From a checkpoint of a small transformer trained on Wikipedia.
Size: 3 heads of 32, MLP 768 quick GELU, vocabulary 4096.
Architecture: RMSNorm before each block, rotary positions, untied embeddings.
Training: a variant of SOAP for these matrices, 111M tokens.
Each number is 128 + 32 x the weight over its row's rms, rounded and kept within 0 to 255. Layers, rows and columns count from 0. The size above them is the row's rms in percent of the matrix's.

# layer 2 MLP up, 768x96, rms 0.282, rows 72-143, columns 0-95
size [105 109  99  91  82 101  85  98 120 107 108  95  98 106 114  91 107 107  87  96  99 107 105 108  93  83 108  90  98  89 102 115 101  86 105  81 106 101 109 111  92  80 110  94  99  94 100 104 104 110 118  96 105  97 114  93 107  94  98  87  76 108 108  97  96 114  94  92  76 100  97 105]
[[134 192 163 147 198 136 114 116 121 173 152 178 166 107 170 147 135  77 174 110 105 128 104 152 104 172  42 121 127  83 148  90 131 141  53 100  78 126  81 138 146 176  96 118 134 126 136 151  98 161 113 127 103  91  90 111 119 123 112  85 148 112  89 151 119  89 139 136 154 101  87 157 143  87 175 104  85  99 169 101 143 127 144 176 184 104 109 130 128 196 102  83 157 126 149 129]
 [143 127 134 195 118 122 145  73 116 140 117 163  90  90 141 126 111  90  87 128 116 113 141 101 126 125  41 154  91  93 119 106 106 130  58  54 135 127 120 126 152  71 152 126 129  53 111 150  89 158 130  68 159  80 114 145 163 139 127 107 114 152  88 102 161 208 156 129 156 109 161 162 137 110 120 160 139 153 201 164  98 129 154  93 144 148 157 147 152 128 151 130 135 143 129 209]
 [181 111 109 116 119 144  96 126  81 127  99 122 113  93 128 111  68 136 101  77  88 146  76  58 116  94 157 139 121 194  80  93 116 143 184  97 139 167 132 125 128 130 185  53 118 127 153 170 120 136 126 116 169 148 102 154  49 128 114 127 112 123 125  97 145  88  96 166 198 112 125 104 126 164 188 138 147 161 101 128  77  84 137 157 148 142 118  99 100 133  97 160 124 169  79  86]
 [173 175 109 191 150 112  72  98 112 103 131 146  95 205 115 148 126  72 130 140  87 148 147 143 109 115 141 136 105 120 120 147 123 137 155 169 109 168 137 140 145 137 132 142  71  86 174 117 191 118 108 100 139  95 127 117 132 152 175 157 192 164  64  97  92  97 152 157  79 108  73 188 148  97 112  93 115 139 138  66 110  91 141 177  88  79 105 106 151 141 132 126 182 165 114 103]
 [157 126  55 144 117 122 133  97 115 129 127 119 179 107  60 171 133 167  71  85  60  71 153 154 100 134 163  96 160 154 134 121 132 100  72 133 146  31 134 170 178 133 103 157 123 136 127 130 179 118 138 142 110 170  93 135 145 118 112 130 102 152 136 132 105  94 154 137 123  99 146  96 144  91 168 128 167  97  90 136 189 135  97 101  85 131 133  61 156 144  99 140 186 147  83 156]
 [174 119  81 197 207 121 118  66 122  84 162 108 125  56 202 151 127  67 120  80 169 161 142 130 156 123 108 119 111 150 143 124  74 167 126 192 164 130 117 170 106 119 187 156 163 110  90 161 107 108 140 138 111 110 129 119 152 114 120 153 101 114 133  74 151 120  94 143 135 141  97  88 141 167 122 146 162 107 147 199 125 111 112 138 128  84  77 157  75 129 113 167 142 131 112 144]
 [180 138 142 173 173  89 149 113 123 146 140 109 120 168 140 101 119 161 104 123 118 111  90 150  80 127 120  69 115 156 123 157 125 102 153 132 107 114 100 138 134 188  78 170 172 121 139 155 121  98 178 158 150 139 121 119  93 115 115 188  68 100 103 113 145 201 168  43 172 144 123 109 101  99 125 150 180  94 166 110 157 186 156 143 166  89 209  92 127 149 120  81 149 125 152 102]
 [131 150 181 130 128 122 135  87 141 110  75 117 108 108 137  65 162  89 157 130 105 117 154 123 225 141 103  72 165  86  98 158  80 202 184 162 134 138 145 104 132 151 146 160 128 121 162 111 145 166 149  94 197 145 162 124 130 147 149 107 140 159 135 123 132  90 145 164 136  76 172 182 152 107 153 131 150 141  85 127 144 133 161 166 126 110  83 197 106 140  97  99 190 141  86 109]
 [121  83 115 139  95 146 128 108 143 154 137  95 154  94 190 124  93 153 153 146  64 120  90  81  85 223 144 156 122 151 147 122 140 104  87 106 134 186 157 162 155  82  96 136 217 132 153  99 113 168 142 118 175 187  88 172 115 133 142 144 132 142 104 115 171 152 113  90 146 136  74 145 126 137  86 157 118 112 133 171 114 107  69 152 181 137 153 154 132 147 143 110  81 123 110 187]
 [118 139 122 115  72  93 164 152 173 166  80 189 208 205 137 103 113 131 168 162 113 103 109 100 142  60 133 104 143 148 123 102  88 174 142 145 157 134  84 152 115 116 147 116 221  87  68 132 154 154 154 118 149 147  84 161 209  70  94 124  98 107 120 122 146 137  98 128 140 103 148 137 127 116 144 142 118 135  97 175 132 149 127 133 159  86 111  90 160 102 163 113 128 128 153  96]
 [171  69 144 173 131  82 124  69 137 152 166 101  83 106 151 111 158 176 121 103  61 130 130 156 155 120  61 114  92 112 126  38  54 147 133 133 173 118 119 119 133 104 171 114 147 139  93 171 106  80 158  93 122 129 130 140  86 155 143 119 138 175 131 131 143 143  69 135  89 149 120 172 143 159  97 127 156 147 133 114 165 136  78 137 171 132 175 138 161 148  90 165 107 139  78 184]
 [159 100 121 144 106 144  96  90 149 162 112 181 162 124 114 119 168 126 119 133 107 115  94 110 126 146 191 122 119  83 112 150 128 157 144  94 138 134 112  86  71 128 135  85 146 140 187 151 153  87 116 140 130 134  51 128 153  89  74 119 135 124  97 121 108 120 180 151 171 158 147 156 204  91 165  95  92 129  89  77 124 129 114 146 124 142 142 180 179  87  47 124 196 138  61  96]
 [125 104  80 212 159 100 199 161 171 135  91 121 113 134  87 139 135 104 189  85 144 109 117 165  87 147 172 118 155  59 140 135 144 122 134 170 110  78 103 160 131 131 127 144 136  62 117 118 122 105 135  75  88 109 161 165 118 104 182  85 146 111 119 157  79 138 110 131  73 176 147 139 141  93 179 139 106 146 170 171 135 116 122 147 159  76 155 194 124 124 179 125 123 126 152 158]
 [ 71 112 149 171 156 129  72 117 130 137 112 155  76 151 138 140 193 125 122 112 100 106 123  50 111  90  71 181  92 129  98 147 133 131 160 185  95 113 142 147 140 135 131 101 130 146 171  91 112 105 106  66 187 153 112  70 142 162  53 134 118 124 141 198 149 113 181  93 141 100 111 139 117 153 154 166  88 159 155 132 128 157 111 137  91 148 109 120  97 114  97 165 202 166 124 136]
 [131  99 107 168 117  94 143 126 177 122  64  75  96 145  94 136 121  93 147 104 116 154 148 143 152 106 154 143 116  98  92  89 131 149  78 134  75 138 162  97 180 149 146  96 166  80 126 148 136 138 118 159 121 185 178  99 141  82  56 230 136 137 156 140  77 125 105  95 150 127 127 131 152 111 126 150 128 141 118 131 112 137 116 159  84 190 144 110 142  49 106 121 101 196 158  85]
 [149  96 175 123 164 177  84  78 164 142  96 118 118 131  75 131 176 128 120 108 108 105 164 109 141 118 158 104 145 144 112  93 152 149 112  98 184  92 158  91  89  76 169 117 157 125 115 104  78 135  54  93  97 132  88  99 102 120 127 127 160 127 135 161  95  43  97 145 105 156 189 145 113 110 137 141 115 196 152 125 117  45 118 185 149 161 127 108 106 123 128  92 113 114  63 120]
 [123 151 103 166 119 119 119 103 162  73 174 120  77 117 131 103 150  89 101 147 138 106 140  69 123 111 116 212 139 117 129 114  98 154  58  99 100 117 119 114 116  54 133 118 149 130 145 142 128  90 161  60  71 143  90 130 135 116  82 168 156 123 151  89  65 131 141 200  86  65 106 176 159  97 146 152 153  77 160 163  94 102 160 166 140 153 129 150 112 113 100 124  83 144 144 120]
 [188 154 123 127 118 153 129 144  92 154 185  88 122 139  71 130 148 155 112 141 135  72 176 144 119 107  94 193 131 181 173 142 156  78  91  76  94 190  93 121 149  68 140 100 131 126 158 152 128 162  72 150 131 132 116 112 122 153 131 157 136 109 151 141  82 147 124 130 120  63 113  81 152 154  95 112 191 145 137 109 155 121  59 103  91 126  71 177 172  90 134 134  87 126 145  86]
 [135  69 146  87  76 136 113  81  85 123 149 156  83 183 124 141 181 116  93 140  66 101 120  74 157 144 132 113 144 157 141 115 109  75 121 189 159 101 106 110 102 109  88 141 110 107 131 111 138 109 123 179 102 152 119 122 163 168 147 163 156 130 127 110 117 118 203 169  87 109 152 106 137 128 134 125 191 157 117 168 116  80  89 159  73 149 144 216 145 125 146 147 123 125  85  58]
 [101 143 161 150 147  84  56  72 139 124 146  80 115 133 138 169 185 162 128 122 119 136 180 112 147 159 127 119  95 106  90  98  72  73 107 142 153  94 152 159 102  56 143 149 119  83 135  55 146  95  95 150 143 155 104 112 157 114 149 123 164  98 104  71 155 142 171  54 151 125  98 144 177 136 143 110 105  73 147 111 181 112 108 115 131 137 117 189 133  96  67 133  91 131 118 149]
 [135 144 152 155 132 174 114 159  90 133 137 113 122 168 110 111 116 109 193 151 166  93 165 116  92 102 106 112 187 166  60 138 156 111 167 131 130  87 149 140  89 141 102 103  70  91 117 106 119 151 182 118  89 128 152 145 100  74  97 143  68 110  87 144 100 153 105 140  76  92 143 132  88 184  73 125 115  85 108 130 163  92 122 121  70 119 122 184 159 213 174 161 108 130 141 131]
 [ 89 114  89 155 100  73  60 165 110 168 107 116 126 140 120 143 156  42 118 135 104 117 171  89 123 135 113 123 114 162 104 134  98 131 180 151 138 118 159 106 104 179  88 111 145 150 176  66 129  98 108 141 119 119 103 118 196  95 150 146  63 131 165  99  96 105 124 142 123 167 205 128  86 133 185 136  83 102 125 145 111  87  68 184  83 132 140 140 165 110 130 110 150 152 175 129]
 [133 125  92 116 131  90 104  84 142 118  74 162 157 136 144 147 138  79  83  64 169  90 123 164 154  84 170 147 130  82 152 160 147 116 105 131 135 147 129 133 119 138 149 129 113 181  68 225 127  99  82 162 134  79 122 164 128  72 116  97 103 129 121 133 146 142 129 107 118 124 144  31 162  74 148 143 140 112 178 157  75 117 113 102 120  92 121 180 139 166  96 160 138 115 111  72]
 [149 148 124 112 140 167 113 126  44 153 102 134 131 168  95 207 116 121  99 120 110  86 113 152 131 106 152 127 157 143  74 141  89 145 123 129 149 164 149 156 100 156 145  91  94 143  75  91 196  82 132 121 117 152 129 140 117 107  80 164 105 129 113 181 103 132 158 119 111 132 166  76 111 154 138 201 108  83 184 151 160 112  85 143 112 138  99 136 154 200  95 136 126  67 202 106]
 [120 114 136 125 145 205  96  77 143 163 107 156 150 107 175 170 128 110 168 107 135 159 144 176 136 110 155 118 220 114 104  99 135 124 174 118 108 197 210 156 104 123 133 146 123 147 118 126 166 166 172  79 130 176  76  99 116  98 109 134 145 114 130 118 106  92 116 133  83 154 111 115 194 144 123 141 169 164 148 100 127  97  70  91 129 100 173  68 125 153 174  91 127 133 164 134]
 [149 141 110 172 112 146 100  68 128 150 127 153 175 165 118 120  79 155 173 129  76  83 169 123  42 152  89  40 135 127 139 135 153  92 128  84 132 133  93 110 123 116 156 141  91  99 131  62 205 131 157 129 108 107 110 124 132 128 178 115 156  35 129 142 117  87  83 104 149 140 137 129 131 174 176 151 126 130  82 148 177 111 129 102 137 134  88 139 129 119  93 125 143 175 167 118]
 [110 167 125  97  96 118 111 139 106 132 113  90 105  94  86  80 142 110 141 111 104 116 117 154 144  90 108 152 117 131 129  83 172 129 120 138 200  46 154 166 188 153 130 169 139 107 119 130 125  79 194 110 145 241 162  56 151 108 117 169 165  89 133 121 126 123 150 104 132 141 117 106  70 101 153  96 148 158  93 138 157 136 119 142 152 157 118 109  67 178 147 134 142 188 144 129]
 [112  89 127 173  76 114 112 117  87  96 119 104 101 178 129 139 183 109 151 140 102 155 149 145 105  84 151 118  99 111  71 142 144 161  98 142 210 138 163 178 124 188 152 181 162 136 108 171 124 153 146 137 134  93 147 128 129 104 162 116 155 171  79 167 130 169 126 105 192 116 139  83 115  84 124 152  68 128 111 121 114 178 150 169 103 107 190  66 171 112 184 163 135 104 129 117]
 [160 115 143 152  92 173 126 142 139  96 122  44 130 174 151 136 112  82 167 159 110  96 119 115 142 168 136  93 173 116 176  53 206 102 119 110 152 147 157 132 145 130 154 111 116 125 163 153 175 156  94 142 149 138 141 197  61 118 115 109 175  89 147 152 166 174 166 136  76  67 131 124 134 110 162 110 151 125 146 162  92 116 111 132 102 173 125 154  60 128  91  93  98 154  98 135]
 [146 128  93 148 124 150 117 128 178 143 139 138 118 131 137 126 165 109 121 139 168 164 154 151 153 121  94 100  87 163  99 101 175 143 138 132 170 125 130 127 158 136  55 135 123 149 192 152 151 136  92 120  75  95 129 112 137  71 187  67 112  65 113 138 157 141 126  95 111  85 213 138 106 115 141 140 160 101 139 136 120 122 156 204 155 183 214 116 112 153  75 114 150 184  79 119]
 [165 110 121 156 112 110 106 107 183 105 115 118 144 151 138 135 171  75 124 146 113 104 144 154  95 116  86  76 119  43 179 142 186 126  83 114 127 122 139  89 171 148 125 105 131 111 112 133  35 151 104 108  99 104 192  68 147 172 144 106 164 144 124 117 130 127 119 110 162  84  91 115 127 140 142 105  94 198 134 147 139 153 151 193 164 113 122 158 144  64  73 139  74  90 132 118]
 [163 170 172 120 107 105 120 121  89 148 135 198 159 152 111 120 123 154 176 147 115 104 118 117 141 151 137 147 208  84 109 153 136  86 140 102 134 124 138 171 152 132 131 129 122 164 152 155 234 149 104  90 137  59 126 127 162 141 108  68 102 154 142 180  96 144  68 130 110  56  88 110  81 130 113 119  91  57 151  87 110 114 130 134 139 156 130 130 135 100 150 125 185 141 108 181]
 [109 127 166 127 159 114 105  86 104 129 203 144 101  68 120  87 114 114 125 162 147 162 104  48 149 136 178 133 128 103 109 126 103 113  73 109 136 171 176 155 149  42 131  95 105 116  85 173 132 140  71 102  99  86  95 177 135 122 157 156 137 119 158 113  83 169 104  95 133 118 126  79 156 153 127 157 139 118 110 181 134 158 109 137 122 107 165 109  45 110  67 151 122 172 119 138]
 [147  81 139 128  91 129  92  97  86  73  87 141 129 130  71 198 145 167  78  95 180  98 134 112 182  89 178 156  92 131 161 128 138  82 119 124 111 134  89 158 149  96 138 162 147  87 135 108 162  79 134 128 121 161 112 115 138 139  37 163 115 169  77  90 114  72  99 119 118 144 125 121 160 172 114 116 170 131 130 101 147 109 142  50 133  94 140 135 139 128 129 188 161  77 135 146]
 [137 120 140 190 172 161 159  87 130 134 142 173 153  83 127 146 137 136 128 141  70 101 173  99 140 167 130  89 169  77 110 126 113 111 166 102 109 123 102 121 153  82 120 126 112 144 173 101 145  83 125 105 148 157  53 146 188 143 173 127 168 117 109 164 102 111 170  83 147 118  93  89 149 127 167 147 122 140 160 110 132 162  76 125  78  65  88  98 161 132 189  40 117 150 119 160]
 [134 155 134  83 106 120  72 128 109 115 171  80 103 142  83 112 143  88 147 104  45 142 158 148 128 140 150  87 107 147  53 110 126 148 136 131  59 112 143  94 150 113 173 144 110 100 120 164 128  74  41 121 145  70 109  97 202 139 137 135 144 144  94 150 142 116 131 162 156 125 128  72 168 187 120 132  85 160 114  89 146  79 127 133 188 119 155 151  86 113 113  92 143 112 104 152]
 [ 86 173 176 144 122 148 166 135 143 149 136 153 150  65 106  94 145  84  85 123  75 130 157 109 219 104 125  82 137 140  96 121 116 129 102 119 127  71  29 117 103 116 165 174 133 190  82 153 116 170 110 147 148  87 122 166 133 147  89 112 116 120  66 116 147 110  88 117 119 112 123 152 160 160 128 140 130  92 123 161 149 112  97  58 119  91 167 125 123  87 114 141 173  82 110 158]
 [136  87 146  94  73 138 169 167 145 107 121  91 141 132 167 130 162  32  91  91 137  82  88 151 105  76 105 187 123 119 109 133 138 168 110  90 141  94 139 164 171 167 172 105 177 155  86 135 123 107 100 130 135  73 141 141 131 107 144 157 109 119 187 140 129 126 109 116 168 136  65 158 162  78  56 134  97 123 141 106  91 135 100 147 110 110 127 135 172  83 128 178  85  88 159  99]
 [161  99 127 189 138 193 143 122 126 136 137 160 146  93 151 135 136  97 146  86 158 128  58 110 124 120  83 112 183 162  98  58 183 130 163 106  74 136  94 179 129 122 150 156  98 137 120  91 199 121 119 139 176 126 159 127 131 148 147 143  90  93 169 187 194 134 133 112 108 144 141 158 120 125 148 187 153 173 117  98 167 167 134 123 127 120 107 126 188 149 210 148 137 121 144 163]
 [115 146  72 183 134 122 158 152  89 129 166 131 143  95 138 167  81 105 167 155  69 154 124  89 128 137 157 173 109 161 117 123  87 136 164 106  98 152 150 136 125 121  97  71 135 107 110 118 118 212 143 138 147 203  75  98 121  96 134  91 101  76 102 108 121 121 126  99 120  92 159 148  94 179 121 143 109 186 169 143 184 132 127 152 179 169 135 115 151 144 164 112 103 177 192 184]
 [200  97 191  99 128 157 137 130 138 125  98 103 176 155 108 104 135 133  92 115 113  89  93 186 135 123 160  82 171 105 139 152 145 115  78 182 191 116 104 124 117 119  84 144 106 112 140  87  89 125 145 173 138 108  90 174 117 131 116 134 124 151 146 144 198 116 127 109  97 149 112  73 164 134 153 192  72 139 153 111 140 101  66 140 130 121 137 134 119 199 185  90 177 155  92  76]
 [171 132 145 102 102 122 186 123 204 149  69  78 138 126 111 101  89  93 146  97  89 122 128 161 118  81 117 189  80  90 159 104 104 149 157  97 155 127  88 120 171  98 100 145 146 107 137  78 121 125 165 137 185  93 121 108 197 139 137 144 161  64 118 101 118 115 102 133 138 168 162 168 148 148  70 109  71  78 136 109 108 120 130 185 131 131 152 104 120  98 211 142 143 140 139 145]
 [143 106 198 169 164 138 162  87 148 223  74  65 142 136 175 118  94  88 154 122 149  49 146 152 176  92 122 139 123 107 130  92  84 129 162 143  90 142  62 188 102 128 167 134 129 151  96 128 139 147 166 127 109 137 115  74 130 126 107  99 130 104  96 107 133 104  86 145 101 106 135 156 133 145 104 164 139 154 124 125 149 105  81 117 157 122 111  83 128 142 172 141 107  84 154 207]
 [157  91 157 107 126 157 140 144 137  62 129 134 124 181 104 122  95 134 181 129 165 185 135 172 108 128 138 100 105  97 151 143  85 103 121 144 150 150 151 174 161  90 115  70 116  63 175 154 218 190 163 128 163 101 133 113  75  81 102 158 140 137  96 103  94 175 146 148  94  99 163 122  87 138 128 140 131 108 106 189 154  96 138 178  97 136 103 171  88 165 129 106 168 148 158 117]
 [160 151 158 102 101 206 130 100  79 113  48 140 121 109 158 131 138 133 167 122  89 131 138 152 133 103 109 121  84 126  93 143  53 118 154  87 120 156 103 145  78 156 125 125 104 155 149  72 114  66 102 129  72  77  96 184 159 126  98  81 124 101 168 129 105  73 108  70 135 118 100 150 112 135  95 111 137  91 151 102  93 162  55 150 131 167 112 100 164 119 137 162 113  91 153 164]
 [153 122 147 123 121 173 115 121 158 175 145  93 110 110 143  84 123  59 168 134 128 142 129 145 104 101 137 150 122 120 103 149  63 108 112 105 128 111  86 147 155 105 128 121  84 138  49 142 171 196 199 140 101 116 134 154 115 120 178 105 117 165 154 125 168 153 124 194 178 128 186 114 129 146  96 100 143 179 124 202  86  57 141 164 118  77 136 137 113 110 145 197 119 100 116 155]
 [139  83 105 160 121 114 126 124 140 112 167 127  89  57 123 149 103  72 100  67  81 122  88 178 145 107 137 136  97 150  68  97 118 136 145 130 156  54 142 156 115 179 148 125  97 145  88 142 175 169 157 110 144 136  89 127 185  94 104 132  71 101  90  97 146 163 159 146 112 144 159 136 104 213 143 135  38 149 127 104 113  86 142  99 136 140 138 192 116 103 135 119 131 171 132 134]
 [104 174 128 144 165 116  62 122 128 116 182 131 122  86 146 125 147 147 112 195 129  85 130 119 133  92 103  98  79  81 165 113 144 207 149  94 143 150 115 164 120 162 151 152 166 147 115  63  83 193  91 161  75 106  88 120 175 109 120  70  87  73 118 156 129 148 128  63 126  74 115 157  94 122 148 182 113 130 130 129 170 118 111 150 151 143 164 122  89 132 140 112  78  91 138 127]
 [165 168 108 162  88 118 107 200 161 117 143 118 132 119 194 137 168 147 108 147  90 110 145 124 137 154 124 146 108  87 147 183 192 177 158 107  92 113 127 127 113 138 129 130 162 137  87 182  87 111 125 195 135 126 108 119 113 169  71  65 130 122  89 166 168 151 124 131 166 126 161  72 131 137 132 109 115 157 132 173 130 139 111 175 148 154 148  40  60  81 126 182 119 102 126  96]
 [ 96 112 140 167 101 147 124 128  74 141 137 133  92 157 135 153 101  64 174  89 146  75 148 115 136  87  99 115 113 130 151 125 101 109 118 122 117 105 131 143 165 117 117 154 130 159 114 118 193 164 162 131 186 160 112  76 129 151 100 142 160 117 138  61  85 128  46 153 120 200 125 165 166  65 125 116 169 112 166 115  90  43 105 147 109  76  89 157 107 114  92 153 141 179 118 104]
 [165 129 175 130 132 119 144  79 117  98 119 174 112 192 124 101  85 148  52 159  76 136 156  72 103 112 133 113 151  75  86  97  87 200  92 135 171 117 155  68  37 122 109  71 105 102 119  88  92 100 131 123  87 106 155  83 119 142 122 175 105 136 117  98  64 151 159 128 121 128  86 114 126 129 137 111 147 123 135 141 182 117 176 118  95 112  91 142 146 147 124 149  94 110 152 143]
 [149 153 166 101  86 107  68  66  87 125  87 133 105 123 157 167  98 138 166  92  88 100 147  99 156  84 104 137 134 147  57 145 131 193 100 127 109 143 166  93 104 118 143 177 145  90  50 116 167 152 119 131 137 162  94 111 126 141 153 118 148 124  93  90 102 121 130 143  76 152 206  95 172 159 111 106 142 155 132  64 119 125 135 123 114 167  80 145 183  96 104 105 150 130 140 191]
 [ 94 110 136  83 137 215 166 160 163 126 151 144 102 122 155 114 141  93  97  97 125 165 163  77 106 162 159 173 160  94  99 111 162  45 132 104 186 205 133 171 107 137 139 111 125 150  91 154 143  57 136  84 130 146 106 145  97 106 102  69 124 119 137 110 166 146  92 153 162  67 126 114 138 124 140 154 142  92 207 146 140 101 147 105  83 138 156 143 134 145 106 118 144 116 127  74]
 [141 170 148 138 121 163 166 139  68 149 164  80 163 143 128  94 144 103 125 168 162 146 195  96 210 115  63 124 152  98 122  98 108 137 135 157 121 118  90 160  92 175 170 143 137 108 143 126  93 118 159 110  23 137 130  64 170 150 118 146 100 125 160 130 132 161  89 117  88 163 116  92 196 141 139 112  96 179  98  48 139 131 148 133 110 111 138 126 127 113 127 157 129 155 106 154]
 [122 194  95 129 155 193 133 104 101  84 126 103 118 111 165 130 115 121 174 127 110 131  99 115 133 114 112 118 156  89 103 181 104  83  88 111 125 151  65 145 110 122 124 152 151 102 179  77 121 155 108 148 139 169  94 141  68  89 118 141 179 144 145 168 105  62 114 129 149 216 112 134 115 135 116 108 125 155 135 174  71  85 192 177 108 157 122 105 159 110  84 151  70 112  97  85]
 [154 151 145 147 143 111 139 110 200 127 100 165  73  79 150 118 148  51 132 124  99 153 120 122 114 129  67 146 110 113 168 193  90 146 145 151 137 172 127 141 179 128  81 115 156  85  90 111  60 104 151 189 121 153 111 146 147 115 169  97  61 110 112 142  88 177 117 102 158  77  64 118 102 161 138 116 101 194 178 159 117 147 146 158 121 146 115 169 102 131  97 140 137 116 161 130]
 [181 132 159 115 160 171 113 109 161 132 103 112 106 138 120 131 147  78 124 126 125 172  64 205 152  53 122 133 104 126  86 165 104 130 130 129  82 145 151 170 198 122 144 125 203 128 100 117 131 117  99 188 180 153 123 124 148 113 128 106 152 147 147 114  71  74  91 112 192  76 117 117  61 101  62 162 138 149  98 171 159 137 161 111 132 130  94 164 145 113 135 146 132 153 150 134]
 [ 87 153 134 159  89 132 156  99 129  72 140 170 153 169 157 150 174 129 127 129 127 124 155  39 104  96 124 175 112  66 116 207 180 103 142  97 156 159 145 151 143 177 122 117 200 163 148 161 109 131 124 162 138 186 133  79 161 120 170 150 122 141 174 111 117 144 109 132 119  89 124 138 111 129 121 121 204 157 121 184  94 134 178 128 125 104 125 139 171 117  87 168  95 180 149 108]
 [204  98 144 123 161 110 105 103  65 105  91 145 126 119  93 128 167 100 115 107  84 110 152 143  90 154 162 158 129 146  66 121  64 106 121 146 117 116 137 102 113 100  99 138 137 212 160 117 149  96 156 105 121  44 116 118 110 106 167 103 124 132 167 129 110  93 169 116 161 179 145 170 114  65 165 170 176 121 127  89 112 120 119 137 123  98 135 179 141 118  66 108 164 113 141  57]
 [145 108 151 100 140 142 118 178  98 152 153 125 128 139 181 108 116 124 146 127 108 133 137  89 136 101  62 138 185 109 172 116 164 145 129  85  54  75  98 118 147 106  69 100 191  95  36  99 186 114 100 117 139 160 149 163  97 146 122 152 121  93 127  77 108 130 149 140 127 138  90  96 158 136 150 157 101 198 123 130 145 156  71 115 131 158 127 172 112 137 140 125 141  73 192 180]
 [120 138  91 144 108 132 144 142 109  65 133 105  98 173 124 132 130 104 182  99  94 123 152  83 129 189 118  91 196 163 115 158 162 102 118 158 122  78  52 141 117 106 142  34 110 121 126 134 196 165  96 124  90 104 124  97 140  67 143 147 140 121 140 115 110 104  82 113 107 173 106  90 103 134 117  75 108  99 166 131  92 121 132  69 131  64 158 118  89 148 129  88 129  83 127  87]
 [156 122  73 134 120 143 137 105  98  82 162 202 112 152  72  93 141 139 126 151 171 135  53 118 140 135  94 128 170 176 156 157 137 140 106 107 112 130 130 131 186 126 114 153 144 201 150 134 120 183 100 177 202 140 112 140 144 135 129 119  95 148 118 144 172 111 136  67 130  80 123  96 144 157  95 125 171 191  91 122 131 172  94 143  73  65 111 190 126 109  91 144 148 137 123  96]
 [141 130 170 127 161  77 116 130 205 115 128 112  90 107 155 131  93  66 159 151 102 134 129 164 129  92 148 129 186 192 132 117 102 157 135 113 123 155  99  94 121 131 124 149 131 214 175  74 133 126 184 116 178 131 137 109 111  69 178 109 140 167  97 113  96 132 116 135 195  93 148 117 125 117 142 119  67 178 150  77 164  96 111 183 133 131 167 128 108 130 145 129 168  97  76 176]
 [135 146 167 174 108  90 136  96 145 152 129 109 123 119 156 114 175  70 141  79 125  93 164 145 159 126  75 112  85 137 123 126 190 180  99 132 128 130 104 113  77 157 110 135 135 138 133 110 127 207 177 149 139 151  61 114 145 143  52 135  97 153 106  58 186  95 127 133 210 120 117 131 130 195 109 170 145 143 132 118 118 135 160 112 154 142 173 112 184 133 120  93 120  89 124 180]
 [130 153 196  86 102 131 150 156 129 127 163 149 187  96 101  80 146  87 128  66 133 121 157 143 123 159  74 146 140 101 130 142 130 148  82 110 119 128  98  73 102 129 139 132 111 113 145  69 165 128 133  88 133 100 129 135 140 140 174 191 127 141 118 172  74  90  93 103  76 108  97 155 112 196  93 135  77 149  78 105 146 148 180 148 143 114 122 207 159 105 171 113 199 145 119  99]
 [195 108 135 119 113 133 113 124 171 146 172 161 141 122  98  93 140 136 134 124 160 119  90 115 126 189 185 143 202 134 138 166 106  72 155 124 178 154 154 171 111  75 221 101 118 145 173 120  77 155 135 126 110 109 108 167  94 106  86 133 123 126 120 125 136 108 114  99 124  95  76  98 204 156 120 172 159 175 150 143 103 118  80  82  93 109 164 126 143 176 161 144  91  98 101 127]
 [194  81 163 122 155 139 125 146  76 131 148 180 114 108 161 128 154 119 107 121 179 140 141 107  66 110 163 150 137 115 113 152  73 138 157  96 140 126  69 147 159 149 178 121 120  94 156 116  63  70 144  83 115 100 131  77 141 163 144 227 169 136 135  69 137 124 122 125 108 182 121  88 112 106  92 162 143 117 143 134 213 118 102 137 127 172 132 108 137  99 160 159  91 106 102 147]
 [132 166 154 137 114 108 150  81 128 136  97  60 131 110 170  96 119  98 108 161 180 169 116 147 158 155 150 121 164 156 133 123  91 137  96 129  98 164 103 108  84 131 102 109 134 197  79  79 157 128 140 130 209  94  59  96 141 125 149 143  76 212  82  97  93  91 146 128 120 176  82 116 145 116 103 142 201 165 144 116 156 178 113 157  97 139 146 153 144 120 152 135  76 134 130 133]
 [133 124 170 143 131 111 103 157 119  59 148 175 118  98 106 151 118  81 113 107  78 110 185 103 112  53 133 139 146 208 158 160 147 131 132 197 119 138  88 182  76 119 138 147 130 152 123 133 126 113 160 173 142 134 152  92 161 163 116 123 127  66 103 131 155 128 153 133 162 128 118 167 170  98  97 101 101 149  69 163 110  98  85 126 110 132 122 164 218 125 195 110 157  95 144 103]
 [122 152 122 117  92  98 109 107 162 117 101 108  69 153  92 145 158 124  78 119  69 171 116 103 145 138 115 123 107  82 111 111 136 130  94 163 134  75  83 133 123 176 137 120 106  98 175 134 133  47  96  76  72  97 142 157 150 151 117 179 101 173 144 170 151 155 149 145  29  98 120 143 163 140 114 123  79 116  80 149 157 150 166 115  63 124 160 123 162 171 102 170 172 116 137 130]
 [113 162 190  94  89 174 120 152  83 142 119 128 125 144 189 148 174 121 133  74 133 124 140 123 165 132  57 125 146 139 107 126 160 141 154  87 135  78 126 168 151 101 149 109 106 132 126 125 143 180 165 105 195 123 124 125 130  82 109 130 119 128 124 178  97 140 170  96 170 123 191 143  93 123 168 139  72  98 207 142 172 117 161  64 164  80 146 157 118 120 135  84 123 134 167  59]
 [152 154 144 121 112 122 136  81 108 126 151 120 142 106 122 130  97 148 107 101 112 172 144 117 156 104  95 143 135  62 106  90 142 156 215 145 151  76 166 151  91  96 105 164 141 118 179 118 159  76 155  35  92 139 104 123 172 118 162 130  64  58 138 172 120 114 106  68  79 151 181 138 143 119 150 140 126 147 124 119 124 158  48 150 141 140 127 111  80 105 100 105 177 132 108  97]]